Weights of a small transformer language model.
Size: 12 layers, width 224, MLP 896 tanh GELU, vocabulary 8192, 8.98M parameters.
Architecture: learned positions, biases.
Each number is 128 + 32 x the weight over its row's rms, rounded and kept within 0 to 255. Layers, rows and columns count from 0. Numbers have three digits each. The size before them is the row's rms in percent of the matrix's.

# layer 6 MLP down (transposed), 896x224, rms 0.204, rows 767-829, columns 112-223
118:120130108120172188092102125156130142142087128060155153125145189083082140131137139152172144105121173126095111101137132088112069068120120124159118124100085133108098112123149098154132137135152063163172105068081195156070181115218190059142139148161190135170093133094097082131064131112113117149144156084147117110169137138152163160115123080144
095:139112127129117138131095135130160093115055109133117114103147083119114159133152120181085146087158119129116138125132111049160115150169088117103095166135098162085097092118100100158067137184128126145124147131150120194100168101151155115113125124040134117134125117165125121027142130118136172122127121165203095138087207133144125102118121107180
084:155095076124123132140107148134134147028121155137137088073134108122133135144108148125122106136141131105074105131138129116112139234115100113118173148143152120133095065141142143162085121152191144222108172107124128134156096099108098070110124101162186199094104180137145094119131142126090172170098082172140177115164077088142085084094104108085
100:175114136054068164123117101148121074129160135120155144169090093104061170139156167095131114151122109145143175123128116114136141103083147140068131127154071148137101096094204163140128165113082113131111144135161121057145145106137118119081153120105121087170120149110126133126117136137195120094143199179131142099104069139142085146130147100160
103:101184123114112111141163053125119124170129165169113135121100142192150093126191121124052116096120156092173124131129168111114145126125109120090064089071176083150108185156137159101134116110129172103113118150094106169082142138161075152129097131128115157087128125146089135113131151105043141130145113148156143170063076135135123142104149163081
094:089169152082134135118160121122093109088129131114103122103135163123121116089088126061094172072169114138128121144072098119154152108073119162135159162070181078081065151154160209166134093148156203144173170105119111134186140166125121112132120074079107129143173163115125148074171145128163167134136083164112107181108098176103114096143130160137
095:129161154153127148158090161172123083145159091081115137131225099129189126098156132188145121104089127085145137151128135054172133173160167118147084166076176098085115118099156113144114115087158172165084141137130139122125169078152182150128142089072132157081094123103121161162100121143146139151195184177144131169139150104078176187169112131107
094:147168127130090081135139137091165074179134100107128143093175126213099189102109125122117087123190077129180154091105108065078137143081141114062179134109201183065085122098113165097150165155143124123077102162096138127142096083132071037159078075150160132164147170133118154141125155081102151112125086070149096102189137127170179131107112187101
096:126088095147146146137100159122150048112099142122143168179158146186142150117128157214150100105181126096083112051114145138104148181114126170044141096175133131146123083138116096160092154182120119124211083121147133117157123074118093116176158120136175167171114162102102119115188119155037151088100132165116067087137103133132108150156201126099
105:176108156144187114143114097160133133130102071143146120134090151155128132091130136118121161134075096157145111150051099120123115090177065129147152113128102104112118153187141169118034158130111118124131144183088131132184130065141136174142112116086168205148073151088100172113113133187155098132071169090124116122133141119099065087108118098181
085:094146187128137108172070177135063120095132145117126133123105153124077108100148153140195089088107104106119079130064099139126149104112132121081130123098094109103091084151116174107148155115131105108177121140157152130147101143129103142113098178114117110120139115161113045154101120132108141116096109122109085118081166170119124104079124119124
094:131164151101139093083102145139124146077141155107179050104130123108127015158105111201131156102159120092140086155122177160118133152159079094200069112097103133126121088145104138169150129161057158101129093119142124106094167084158157151140153142157148123060178112174132148139077103114111138162136115088154113096090134113128091138069157123125
108:103131053114124158127185086122115116198098198113075126104154131116101085117111134101143154144065085139106171133114101176142181126145122203123128212143140211129115133137113104121119143190084146059146065140178160108118055088069122154174152163103151135148069150180142110157109159107104045112112153044106089181136124101101082107176138180124
094:152176108087212128065121145127124175129117137113090160153087114179167112148116119117119138101072156092130167141184102121095156162128129125143126097116118118124129134085106142158123149167089113095134124159127084100150112173131175125133156061159103121117158158121129132160116157098163112165159172165121171139136153160158180173168109127103
092:063154096148106121157090129149132115177148094140124167067167195126106115097166136126152120094145168080140178110145114121127166153138118187131129119133161151043104105156132106142096173159108105139107134102124099143097126200165186134108167119108178079171137138092132152099121126100122160097069111121125133108141158158170152119104153092131
101:086111181152120113140147118062130125124110136118198185139115190131111135119148085137131167096141183141183167171097094173124103119156064149148215181121109114149109143118156107109166138106169144083127134105126152088129103128122090125087091169105057054135119154125151133117113101078124223096149159141087161153143130104163144087162083089159
109:156132118112102182122132126183139203117089143090074152113125098152125137150069105036108149182216115186095101124181140130110092120099126122161182119142157117129077070138125151070140101122093145152144181118112128084072098099167119088121153157135157114101123097186098093175146097114127116131141126112139146129134096075188129139123151185182
105:081117135109107111154149097086165175124102068114189117136129130131141164151088074114104189128119138212133093126107180180130122126146115163130107171144177164105109145140084125177087103081154117144116156178148191132101139068140168095132121088078190149122091163148096147127140144137070163091129140100111145159112108114135148119108105073152
100:006116138160123078130123126152148153140099159141112187120097110118094118106089153147209107155124169091159095188119167138132065082111193152116220082104165126141098134153161132097175079098107072107146103121147122134142182147085139130144150103154124120084142108145137138168060143168141164146136122066135092107119130103153093101180082160068
102:153144132117108107079119158122082093096134157096101182074116131139162085115127133080116139100133163146140142200152128103096196179106067130124152092162145179125133083157140085149108143132184128112127137156196090150147104119124162142105151074118075090182105125156143119140065118161087131167149143107068157076126092170150188140121177112156
100:099119086109134121130118135135110161147186125089130132168113140184123126126072086125120090119156141115102135075175153175087163227098168130085126066129127136139117141126121196118163144106103147095150083157133116099104109102205201136155102156159174130101111155107160117125110149129096117166172085161112127169154055099095126109124064131140
102:196110136115084146115145131157171119123101124106162088103140082133146129078138114128127107045102139154135092091075106114100081128064068128175130145133153103169116144133158128096130074097093128177126129170079153163103134155091124087128139116141127159131065071159144112166170069158137098136181110119143176136104138093179118151070142124108
105:125129088177116114084082119119100132094138157077094200169125173135083129147157083126170144109179145156148106124103095124061169163091166197097140107170140179092127097104150137133108151168111093081111181175112101169134096183196170090125158123112197079066098114137124125132145049195150170152118145196072118169138134071105130073173174119175
098:159128092188134128180107193116139129098155126156106115107124130112166135141172088094126128129115179092106167087098137118155106185193106107094113156130108165159141115117168148210131132126133132134079142089121137118129106114145088068108166087099133116112031170076100138133176098114130116056178115091179186133165153103173132103130085126173
099:141122167080070106138119127136173165132096099097163102056078191148065129150106127173091102169139113129119094107088188199184150063063174057126124100196170168114132079131179108091116133098122064096094132065153152107109121143076095104136133136160165124125133132128122113096100109110133112140140059078094115109163056142157089112122188124115
096:068132114073185123124086141079153169139102154063077075164136137140127134087168098117070185109154185129155174123066092111109169128124141150164130170100134147079083145096133170061170132133095101109059134125112115137158126123164121105092137169124139094141157147136152147153140109118192134108128122194095089130126148139059136113099099129173
086:200120136135091132143107129099124101127178102164153083163114191130136152116116147140130165123141131102108160115111128085143101162125109189151139134133088119186161186137104128129123118126115112096174173071099148089114077113165114117083096120123215135066143071114167090103085123191136149162142178094109134124162121075089165189050113153153
100:136137106100109120170139114118123133175170124146138166142119115056117101156101135127166089170142172109090088116134173173159174150140102178088161123180156115167141118080153131150155093107122090095084094154099123090110143065111108172136126118125143091170124099158105096151123160105146104182160101127105140139096135161165105217148079117085
093:201135131107115104137112143111122095103208184111166163135117098148112140150099087128113146142135133151093083156095153105058108131173117145146127145083141082154158127123166171046137106127163140129138053117155144120052116172164076138120134103132157121167099135151108200199140122081117090152172097088136174177180088099117074140092102069144
122:130111122116105122146124092117149127111158094112098081158093187101123140171146093135098132147143090136117084150086167086113072208163102154150157126132128138128134104191148135168115084167147169076152179121082142056107148105141153124150116102125053052172099156114128120146133109122137110109169108119192131143139046104101205111155132123159
093:165116079105101146088162128068119086129097089117134136115126149158109108128113186133154058106146125152164120092098106127095144160131088186098107141137184083189158137077094114117137155096184144151174133078155153103125117136130103094167132154176129131122134108121108084143091155119081119126141093148086143110090120129121072054121164158129
085:173117119141162025148124117128096143101112130105103123079151115179133091069122131149130181088120160113111161207180134132161075117114094176117089115141141127170140091161082135105072079123135165128099171114143153117123159101150164130141154122095126144117038080184070068130147083098107102100145156138138149186177121122129113142130073125141
086:145117142112155086152082092186071168124131123133071161124129119103163145070144091137185136140096171142156137201136119135127151145150206116148089126106173134143128091092106090135092151131188065135087187170093169124134129095155140088133110136112085139165131172150119133105122125083109172111172119123122119090111130077104144210139113124170
092:103089127105078109162195118108138176129124143130080141121179110109140166090158160095140162170100147098122118140084132148104169143087116105087184105123112126139157071103144131102116153140144150065143136150121099166101077138191061173129142061088102097173130106087184100053109064100089163092154083088095107151109162202130139120126120158095
092:115171106143112110152221099175092118116105120244096106157197102163111116116158080146109149153105140095136186166116111116110186122107160142114082099096114182111149128130142128145066140126132133129140114110163161163131134085179151106091104150133185135147127076102074107143140057106124111077158121119112151088154105188037147148108164115116
089:089166110133148136165118152141093112123124067180141097135096130098051137099099089119165082108154108085167137143143069061102123154127099154084115185076147146081156117112125141170107129137139076127124108170097090114104148122179121114168108123144113130165061201138122117121114127114175138119143099146114144156118056117114152167138076093157
098:174112109129141089124153112106094140101128088136193147096102176125126081128146132175098138099154192159144168150111124174120093082134099130071132134117129144183165164086149103141116118131086077141136127144163097180107138130125124178154124228190141139149108072145104094160156137103127102109130057122119150131152072173096164154131101149164
098:058164106105175167108134118114150127101180135158099159135074192129110162149175102197128113135153152058145164151114115179105091089100083136161098087118146065118145138143140163102075214143124085120134106086137054125162101153146079136131167125121129104150072179129122073112131139159084158096141191121116112170111139150154134161141147145149
103:108137149113137143149183170086116197089177096181135078095154114191076103109090110137094163091107147141170160145126121101191112207179154078085149203103153119094149151077098103132138181129136125204149137100130071143100148127148134146142137131073144113128133103125135179100111142086104084166120124174083135149124151147140111183165118130185
085:159181125081156139148168131088094117149103125115076099131104132126097141159091149168109084120122164157177147161094107099166123102143118172172064195122122137172133124137159133096131121146106124136140157151158179197147155126175136114084103111159115132102156143098189143083154128123026145104143108153081196091163131170104115134036154146089
089:119100124069135153128139094140182114127175093162167094153104186116182147061112191146139089151140158170074106103096086142130081101147157089102151098144094180126129175140081132127134109086164112146128124110067133120157140095115082169083107109121130154116121110097096098099174167081075185073147116131163146128095129088149116126105125153174
109:093095154103109127057121145141119148146119135136162114191161088094089118107092091151130192104129195157158142144163181148140152109115191134189089173177102135116150156095156150104186121104207156156162131086165107108105182106107128152118102123149144132057179095136110136061181083096228146099132144124108094122120129133141170139117097130136
093:122165078074093142127142115148098145101103130128158142069109080139173123194092126169166138141160090118114125092114145110061149100125144087137084104133098114107128152110138140095151108113149057134117135050152034081141123123112130103140113179119142131174138126116140091126105095111117094138124033103190123109144074133128109072093132087086
097:101114165103129131137106039081163112138135070123161163131105116136145129135150111169073090160152128079149120194136079138130091115098081143152113136115198083135144070104131123184125100172095089099085143127124137089100098126140136164083101114111087159172186137122127146115155173102137102131153098141140160191115127070061131137162112133157
094:091044126180128059186130137131184111135120139124163101088126209116136135077110041081201131077070128120135133122078053113174099159149133126153091129140105103174151170112139134143111136174088118105074139134152074127131149158153154190071133118114135158116156144099080143140130183063139090083146181127072176123173136163197100098124090133197
114:141144095154101126129087092119073162091152123154153106206227111153146104124112113132090144167078155129125183127104103095113159131114083183100140147078182030139106114133133192087110141150173151186091143096163103103108101116190113070137176140104139116138164135099137173125158133114156106099140092129118148176146095149130131061100091188076
094:152126181173127133132162093109115176102086108116167136136103129130144105099098088114146140111135098169099095186169154090118123165133103158057074111097158141115178111109144133146134124169126174143101119164121094201171128060029153140178141097159119136126142130175113100090111076136141139088105085140163112120089108075122051088185111121126
089:190142086154105146144119106178062139075137179105136148162103104159162152120065125134158152110115102114155156110168108096133097116178137108114061110165041114117107125154109201104137093124141147120168172184152125076083151115142104193184114158116121137123136148131138132058105131098112130158123110108104165063091085089134152123103161181178
115:031162155092108157066099117066143160088102080084119137138098101101117074109083123166181115148135131085138092127127118093132169196126118137116157161114202059131099084208132162191129145072137060092142127117100180089109132159148128086105122110118112082095175104087154127109139138134143148127151083175140133065152179112149140211095115108147
094:132079141189106086113113085153119175094145083082164140160127197120155081112132125107137103202134161156104110130159139127160138149135108103156092150164130137115115074167124106055078207090132131135146078097154168134152175167156163077107072169089161133170069128157129130098142168103168109118160091151092124156095123157138149078114078181102
116:167092146092119174091183065102125093170141100188141132145112118173132093100118130106153099246161134123132135101101135157144149128089107132073081087191140155124071146108093109096085133134152094149126160153165046164120146156105174166089128115168163088113113120104160163109088152140131137141116139137082205143140101148162088115121138123125
102:129244124078153122131173113153182162142098126105134149186159100113126137142138170172144166141162172126162152108117168110099122121153127157094112138125119112121158076108087165131129128091106136111101112083152169116112147153103121079109046121121111146139090156122059147134123088124107136147100071163135121106127149093146226103186076099144
081:074143161146165089190131152187095169118103133088188151079142135084156147115086090144177081125123106124121162145116114126130124184191177095097116172141173119085140087128164144167080073073127145179167106194148149114114079154122173122158150140105180112094146156177140118141156115119111100119127141161057108096161108130100097123128145111117
102:055112147115142072058119173121162175137139112142055155117086114146126190126120185103133147131141128111170152144094106130167152156139144109107057117114133067071039108159120115213051111116080127093097145132141102158171093119090132105156124100119105161112125154084103125178135147069180123130089106127140096139178140152095190061171105093177
088:163093097145126103104101129113061175113130128091114089174110166104107126117088114119120190110151177076163089154109077134045157126123132147103118141036132122132137106151111135085142136154140172096110107157149117164148131104090047199120119144117114137153122166183140190097108119113099195106100114090122126173158123166112093147165139080196
103:103101157149145110096114107093112087157091170108116151069155128123138112157176080129173098110143140205119163074121175126148097109146124128121158131054121115132193172186130093074114118122113088130080139080065198168083159147171109131170202088097155120119074082199115137158069108121104165189123128061149168102140110127151123132137107159113
093:141197067091093134122114139122088156140106133135130155095110187146178179125146140177142125143151127123108154103186097119100128141171099134057110163183153144141144154108142125189173167126131126145189177102111109126088139076157160080158132161166115140173128160138156125128128108127101178142157142159101162151152118124097139109139114095135
103:127099179091141146109168147138120092090108132125083152144153144135101123124087100142110151189119114166155184178144128134163114207134121113098115117162080175090170159151100149136097192121092162167083063113113114172126141084082059132124141093209196187122095122133182112137147136111124097151175139115152141149134129146130158138122199115161
098:158056120176124117137076093119172103125147100076164139146115047119095114125147100145157140168082140158196092084091148070102084145158141154046165127123133113098117151095090145090117124094162142094165136133097151124096149041116151122152150165090130104121140086149143161194149097115142092150158121154103186137156085138098097143115199140140
115:093133107164128126129079080130122136165189176170089159144124171104119128172124089176142097100107091117177140122115144198142111146135106121139078161164135085136168099150180136193109104140103123095108082165131097150162200116150127093088107153106045110074194121142191116136139141142119126129106077134175150128116142124178151125142063104147
088:085114152219146110160169129150092108123126122116094162102109129141126147148148079085124099105132092147131126124119165091119092133115157120097032069112142138148095091168084194112122097144202225098068179113118168138138141148103128134092134150118101133120139158185151128082120102111079167103146113151125113105173098104145171084147103080070
104:117123144118164168124137119102157103108107121098173151144115124157151187073142129109146063067125119139101081171156136188153158057133204146125210174114112228167136146149155124086115173049169195062112145190088159199096127111136130147088139162133081146130100082099072143114146136155164134159165182126146074100150049075125103133134110107126
095:102149124089127136014088170130148109171091125145161108159095142125081134163175105159166088093132146139145140161201157192148118101197110174120099127183108115101156124190117114143040115091015069130125097071120091133133139093113114120147111119099096148123167100129117100090074152157141073104145186102096166124089175153105153130150134118074
# layer 6 MLP up, 896x224, rms 0.21, rows 768-829, columns 112-223
100:167106158120125113136147132113123098109118075159076172131153116158107094163113108108177138125194109143156136150142162110059157069140158093106135117098106196140091146106143092184156115113101144085106098117138120151105140134131107132165101155123197091095144131129108116090136127155058125147117092151082109117067164146101084170139100130166
098:108068214090181145161095089139063138086151142122119186126187107128115155133103145113110103088116172112118154164125123174093122149120150110123147180081036154128141113168116109128137158081069138156121104101042091136121104131132105138135104165152121083078178116105116079138101170105097148145138167128194133069090158141142190141150130121158
102:122120065110157123114129096129139103138180163143089107098077153114131157032142137149081152113141082155103152132096095076138187137089129172152173125120172194146150118109149136156167129166125103163190087135109085137112177117165178140140114081092096205142135140102077139142176126067121120114075121125103072120105154108165141160116160124141
091:093151106152141111170117105097157188126147122149152134094117121136116104112135079144117114160134245064152107098172121112117073148155110114109089143146116100133168141122141084123158079118135132115125132156147104151147092062156112171145160138156089115125126109105204148075132132114143099179160116107179103101113136105109176140167107100071
097:171131099155131115040081115126130116139138150091152141166158150182103083137141133090129138116141133153125156154052110127120116101161103136109157133154070187078175092212148085081135134112093152109101110134216209078157164089162163112156179133128153090170160161170141173142131164161136128174139158124117115191083198138105089108115121095139
094:134174124117138068136094109065152093133130132097058092129137164113177101134152155150135103192144108139117111146192103143152097105142107164138140073069114121143126113122137043129059102172114094119126167082153117118048091084151104152105135132133100146126116129121101107149145173059155077119122160146070114098086086155153106139145187082116
085:109175077136183116119078066117140077129136107093120147131098110147094148151109108080140097157124164160183108162097154117140161117109139086180128116126149116151213117130151142121111101166116131137106160124106152150169060115119177159106102138136094214110125064116133174098128152180184140155150094188111124118147117129097128119157144113126
098:121155132137113160128098175186121081094180142192138152137133080119120149200077143095131143149159160167187170171178133150128132180123148115098098114163124133118162104076167115156129130152192120143090086134133071097149116125119110100117082118140147143140109090139110092136139105142090143117117113135138113069123129110191188119117136067080
098:081144133144115128118111160146115172159138086102107150089121072108174163147205135077131151120095106084105121098100129105161114127160137164110163088068123136172203130140122141121164133095091132090137200133175118137095153185186172118097113150134165143147097136094079111115077103132103129150070145111122124105099148080101139089146117112103
092:125136045124133159139153116029047109182210096179108092104091130124172173132100074073169133078129172157140152141187130100089117095116119118162143157118086122149120167118063134173119136121120168154160210109138155152103107162117145120118088154150153127135122129130158148086134084161123091136069156166127111117151092124134094181193110139099
098:137106127133112151118146116143142121167124141114093140131118120170168158103200113081104089115128123152124163101136140124135127169101121108078124104115131150098074140106120126163167056059202147092085152117102125160101128142077163096132150152084139099140141115127069134172175180140124046088144088165153164170090115120114185149121087172101
105:130168124109126162157168161085151056158106130143070073096076056159116140087162122148109151139192123119224150081128145110173130142131148083166093075063116164104197177153136116148130135111145091097102085124180127179104132144156104063150138125091111088087106199132096212152148128118130131082092136126142127102122077221118106165079165163135
093:108098186085136080130097155122107177088102141076083102161058138085108122173125106099153090076157109171161145158136141114180146190122104145175107139128124193167113157107115138089140095120117134184159136064127067093139098091110118106121092159139102094104111158115118180152101121054153150109102197148138090124114129205098126162140102127148
105:159113201089110133129118166098108119100177161213149131163113043125143131063166180126114149094190134105134093121133116144121180148147141092112132118142098200167112076179144116085122098135115111141106110176140166101174158120177120115141106084070108083140135128112099157111137161142126177134100159149080139112087146129069136120134137159144
103:136119128143160169123119073088193144187116108125141125110138066094158150155145082135099203114081134182093000069125122138127105103102116192163194145094161143116134178100152102136136116137136149088125117207155173133090087107093142130153133077116144153141145138120122138096135140110157132130119095108129122164153161144167131161091103126140
109:199080094104129148096079135219115154150169145097109146117136152144126178102112108113130147098142108146152142150179108064062116122112106123182163091150148091144104094152153148042175127134111105088099117043134120111101079112145141130124106137105062131140079139095140153148143122118094167098089112185122128124087102095070111142155161122093
105:149133144137046180123088155138158117102179117119141123091085163164187138057083144128169200108107121061116131122155110188128123095121150117062118093145106092111123152097121146180049170091166115188096149182079168098113176148135146123124161099131153126063170121132084126128126127142108127174159130118202136095124075101098115169081149114136
101:182112149139149165118093112139107113183129118168151100143140120123140159175109092174101100134126161117130132087059156151109185125127103146088119138067110130094137173138105152106172128125136152054153150106186121152070137157137118064176088062143102120113149068130085151132161149183136158121113153106138049114100176120189127103093156123117
098:130126118160104073141162083160168147113159092103104130146145139115143093110112140074175085112118081122134103079155168091151136162097155181083159097110198145187164101135170125171131101129146155064163087176099160088102123119126108166153136129082092172119149080157086147146134131169097077139135183148165166098121124147156125116102175109130
105:146147140166082118073123152094192101132136130074132088142141181172165179150130115103061142182147110101121137129126139139117080128084082157122102081120107143139154131099116117144133134131071088139063118163121073133158063128149152168130108118111162139111170095131109120147157134118131130118154188155081099113132045056117138121087117166157
107:174081136097155138132114112091117136087135157176132110101176136131159123130106145074096107191185141166116127119119129131183112113197105155174159131123151062069159083171103147103074158049117142139106122116135146121160126146119169015121142117084142110078146112119117167115100143132136083092110082105181151074118111147142220107129125101096
100:100127140117092152137132124093127161129160109059076116161157183142059133150086151187075095136118176132124115167122136167146144115131063159119121065148124070172169107184118113152119159095106069150106136088193122079082164150127133140141152090079165029182096175166127198130114101099133136132093117099088088114132115158185169087187124170184
095:112174106105093144129059119139118098103158110131068143108075103150138179155121121132079159105099188091156105139136161161188153166109114130127153187104145039088083136136071133119110131082148083207102135139073122145168151147144148129142146151093132139033130084089132108141064113114125099102129183103175166135111101142122151098152058123159
098:169097134099146175129134136130071060141134182103163194096143120107194106115081144097115104160142112193168145122121179141147095144144168202140097122160203089111146141096119099110101174121117125140099102132117102092178152115173177120196079119143115218108133180133110139064181184136118085160090091146169059138120108138161178105151130130136
101:165124137139141151152117118106122142113153142162129129143161117111081112098126135133090166123118140129151143125100221159169141152136120119154096113094085147070069125143117175093151115135139136120154112096126103143179182154138171151098105153142135155136192098080086093093195109170139129180077092155112145071130120135127106195136156131087
101:164202167108115080155116115173117127058096092128049131174139167129126138153121153112087171090127158123074126140091095101072134123118169138093168106106146161090153118110120120171126118161137154124157127108115133122083092086110094114142117205146158138076160110129119154133087105162117150200169112098115131107159111113116172130153134153180
099:172171143074134116118113176119117127176140112125197140134155096104114219127132094131118129148152120133127160068144130178063156153120129094024136119083130101106152089120062092112165109141100154148177169133097182197134143152148177125155139147107121141089163093112100107064114149130115133088094096183079123059106118166102165141134126130121
088:161105115140125128147089162076140198156106139154130138157120069080159095130128179144148119172167078152140146172074081124119116113171159116150073092148128103068158160103109120163027130150108077104120100117128118165108118130184099108143105150147113180120170138171160138147175169128132165134121121182143116087075189131129158114127119150150
112:136123084131118185127096150106151182121164137150092152142151151091067196111111133118174095124130135136116129103153159134148149157090128188140086142117076147085092085123151143115104129130084104121160144083163169147154056094158136097187170162105045139096073064085157226142185074102144210136116132188113101112111133134100129118180163149148
093:118203166065116141132101130119165142132110144129124098091123080147142066132111136148119098126131095119158079145106127102100091103120182177137128117086127172116157112059157095104145138149122099139148127124104099153116098166118212117140123074112169201128106073128082111085139135149065132076131153055098186142145195130151087166110145093144
097:139111105149145110184056150146193048137200189146113108144121119088127143141128177148075114098118099182136108148113166134150156135061162074135144134125148091114124118119095136136157177166167105106127124124082123199157098160177109123126109104102124078094201131153143126134108129158067100166172109129170085144110134138092169114177126119143
089:194181165114110145045114073144113106116064126160141131109099114084070135120112164149168204112158138149180112094148089126155110088067133089098129148167103102117148109117128151180149140128154124131112146053150132183102114103113150154082108097134116122109145095148081100191158075143090069132118215136169122202201142171141136067175131100096
103:136154135159137103120056110104090114112142135135173144134090088097103100101140113130074144075191115135181158114156088106148112077127137157118087089079127140074146177106154146142077108153115161130125107127071164159093190157136118101137165199113101143100132164138100134117144118164178103178140138199180149090149139157107149117145091123109
091:114123135124037127128078166125155070159076076099155101152129183126161149158185116077063123187132123108101088077136083155103118175106096114108221093127129102161139128152114113119105100127126151120145154117100104127092137131084094138099097094185125113141102107151091147203117125101159199114134114197131145103093149175093118134094149169113
088:138099146101056122055023119117164143105112106149135131117165154107109136126091141158150150136123106113083126130147131127142157130126093123122146132086078135139095130133169154093128147156105129162065100114098127127121182130117152092062125069177129143141088170135178182160134158080146100131152143144059102111143109157136181204174140105167
099:099130152098067081074147096114084060133128140088093078135129127135073104134112100186109149154133112084143086162134162118206090106140124094117101133053136118142054152125113102150104118113126121086140066121083159092101149122170104176175114130111092158126142102192097101118105109122083076149118101184115087093162202157162147107146143160147
113:110139157147128124170126071096085108093160179119138132118133128076159154111103112145118106120185114177192098146113119094149162153103123103116138174162121098113197144104112145119081103124095148129149169155099107141144130103170101153131172141159125170084105082069135158098180054195156066117098084075162144130155115149115118142135204162151
097:103093177181075091133141105115092130096131140134153149117140119092153193106132086072168114149126165093113085099128119117131172147081146122089154087142111141113125151139211164125049094077170197128113177102105124154112132088124135211169115191180169159156122077164201075147083144115161101090125098171097156106109096139185113105131054170111
090:087146120133131084162089113107157093197101138110120094096125097126158169111170178125128129129193085115033093070079120113115118107134093092117189116166137100098162116136129110110145169089039141089140134130097120113177162117141077125129146111133138138160192074057104094092182136149109189105112093089146110103148138174143150113100135134155
104:133118135183114127118078128144147112087254163102124094169135119158137143111108160156067144135220173122145105175154082145130120095119128123167123107173083199142093105121138166137100102162162096117099133079137129133107175095143191078098118201075163107065139140126084097079130134115104130108144187111166097087103152107154128105161109125114
105:131183124068144127086145146097112105134096101116136177110093117121123098132088101183192116176134158087200138122180117141092088124090080111096171160112126067093124083163133078095162165123143170167083118158141103043107162126090076116082137086104140121123142134087137201142129158125149130099117167150122130150152162185138143175192152158109
101:143121166124188153146132158132172086166103171094066115142133187088105112067150106122179085116089118148103138158123131144114109077124125134119171041145135140158218151102117085153103169087125136135144128146097104099129152153105125129080086062135151051124082164135118141068127169127132117144157120108072121116051188151163096178140062194130
097:115168132086130129078136167108080117060174144123122103185131114167109169101164142115156107132182119153088094078199136158143126087176108159152140133106117163032108174188139108122218184046105180150049104112126112171137115147188124135112094128158137067124189112094177123145062138095121115148119148129095180150135090164156153134144155151100
095:131181097115093131128134117112091141134138142098124083088131073153156118155153107169121140131122169115119085142162093135151112122097112075178116146144095150149111093092121129148168185133117122124109084119123151114185192176152115116182083157114121153125097103135075111130104102132117096159131084157097162090119173140112146153134134113118
112:149120128188089138180154115164113124131146135123051085135094140174141121137072154135097090124185139145134163123123152145096100161152124140162060116126130127119155158146144136150153139166118175157128106168119085140142153196134125118080174121100136128140095109086097129071151141109153146133140114093124139165090102115104107124121130048143
101:146122117109158166107189089154101058132173154114137135096098112118166158088066123125108090172130113108125179140127119094148160126087114119136180122089147164162142129148109173178081111138161086129139179137116159091114175111124103128064149151105165071153148099130122160102149173096130159122154120123104135158155128137088089230119163150144
092:100111093127077107104076197175158142154143144100116099133080171106101144175149164145088150124110143085094003076134175139154127141113108180109157140091121113080149121077089152139204107116171099172127150118203120138115143139154153179168108080097110097144140108166075164198117175100089096148131139169148116102158150148124153100168178121140
104:138177099150114094170141057133124163132122131134154134046154112060115135156113168125186094087113135161163113096077121090074053116147186154128162116132054131148147112138131108094111114103150122099182161154145150075146164123147104125119191137089137091106144133082099140114166101101152106086135147141202122096074121119119150155095068165150
091:116198084132154149119187126072107166158071141176093103066082148140112178165149180125090122101139072127142095074139103205094127090101122098150117084128160092116120147114149101156057094153101112110147139093183204112123170163143158109158175107079164144157176080162170088130134111146111207176118085174154146155152166113147163059167112068126
106:131082169163117149127089114142120048124082090103109091141118120091071191109101156151154113112150151144159147176176128052148140056139129182146086128169117092111141156187139083128180077137155124156126146095138095117118126146159186120150081134123171151144157132097103071141081064127171150133124141096132135142124102161160088159127179147112
093:161093161161100130103156149095096111173213108080126124134123100132139172127124133146103097174107094112113146119135109168101150148097152099144119131211140139183127137133134146140130116173095132153175126084176132114127157071143164154144198137163128192129137132179125129122163078202083121199167066145116086132150157100149163089095181153104
093:116095152126174096180110106204184153117121143154173083088091064085094095145088098119144101139083172122124127165078109158102122146129117128139171151160091177119086110117181167084099088138097105120156185127152166080144174103183117137078133166144146124128149174091102151147119128161104145082078149155135130140166140134133112124165150137155
099:102063101172119106092203052133144108087122114118116195133123119139085059173146076118140124119136114127116132130154125178164116092145141115147122142202092109173169160098124057185114093109150114149135165125142117108155060182151151104123125107117082138141158110175092152129157161131182118089170069124120220125117172158132150145081143158118
095:126157147068102097194044071137119150120125057124142120145076120140109042149185108110159108097126099133097153140179174119190100173133170155171137118120140100134110162135130134141150151127138111124115173139072144187058141098178159115128083080121132082097103103104114117096178098159129146172159176089168113079110074131146174165128144143119
098:080151119140162146166057183120118143114097134094142125098141143117100162072159166116132148074130132149105171153150109117096185155210195134095138080138079134121092119158155104078182150089152113164152193109153152135111143169156149097164109129130176133147132116170138162156156128055126183106093167162136167098060130110124090124108169142152
099:117103176142162137138093145127115118142156182132074113111115117133042163178111071080111143132087172110120106174085164065102197124120126080177126153109137132178143110165120081142115129123090132152048110152140103150135195135142161161096113153147131097082152098095115154084156118138106140090097132142176105179052129096153154097133124137065
107:126138170168165120100203140093125094168127194086108123128170098110154120183102132129131170163127148160133091124160119172177102182141099120161097143200105196097181107145145143132122115155131102133126143104178132066117091142125117117113100082156157103119140122135129067174069116075096142147100117123162129136170108162161119181093081084178
100:096157065097162102105109164101135097104147117119124118092150172156155135112140123153059131139113153139121132120098127132156106092073161099122055137132138166165137127116144121057123119129128132156121124082159079128164077208159097101167117111119169195106125125137107157110110178112124166131101079037167119123115125157047189113165106133172
109:087093138141094122172166112129075155089109163166129103144110158125158096151097056152106114163144104102127134148067054149124095144080106176113115150120157122164146048198176142110166139163158079136157104117112103133124129096156128107142115139114073165081121194129161085110149107096139116150113137104121113119173118152172090117142107175084
097:130183105135123105118111149118162179145101139121090133130114123130085128095134184162156127134181113052159091149102125118159114142131125149146143131070096137112190129167153144147123096118135099102162081100218160167141062162138109113101121102132155096147087054100129139166142116132122131143157100131110148152067109090119114119199173137135
097:092145133089045084112137110104126132128149106094110154126105117067161152122141105141129091161128143099160176115037086135161108137113154132113100166099080115159133119133106143132141119193156100109172112116164139103151195137143116077130139127158028115144136079122118143155136089144142134162104155121118141129067137138090115147113110184136
093:061099109144115152101182139136204120117168130093113156172125117164177158164157199073162122101117164086187106115170036200137146094149099180168099149106106070104141142127132106162181116084131126115116087124120182176146110108111137080230130157126114127138108137117158104133127118161133092082125169145176130138119078156121126115077180111126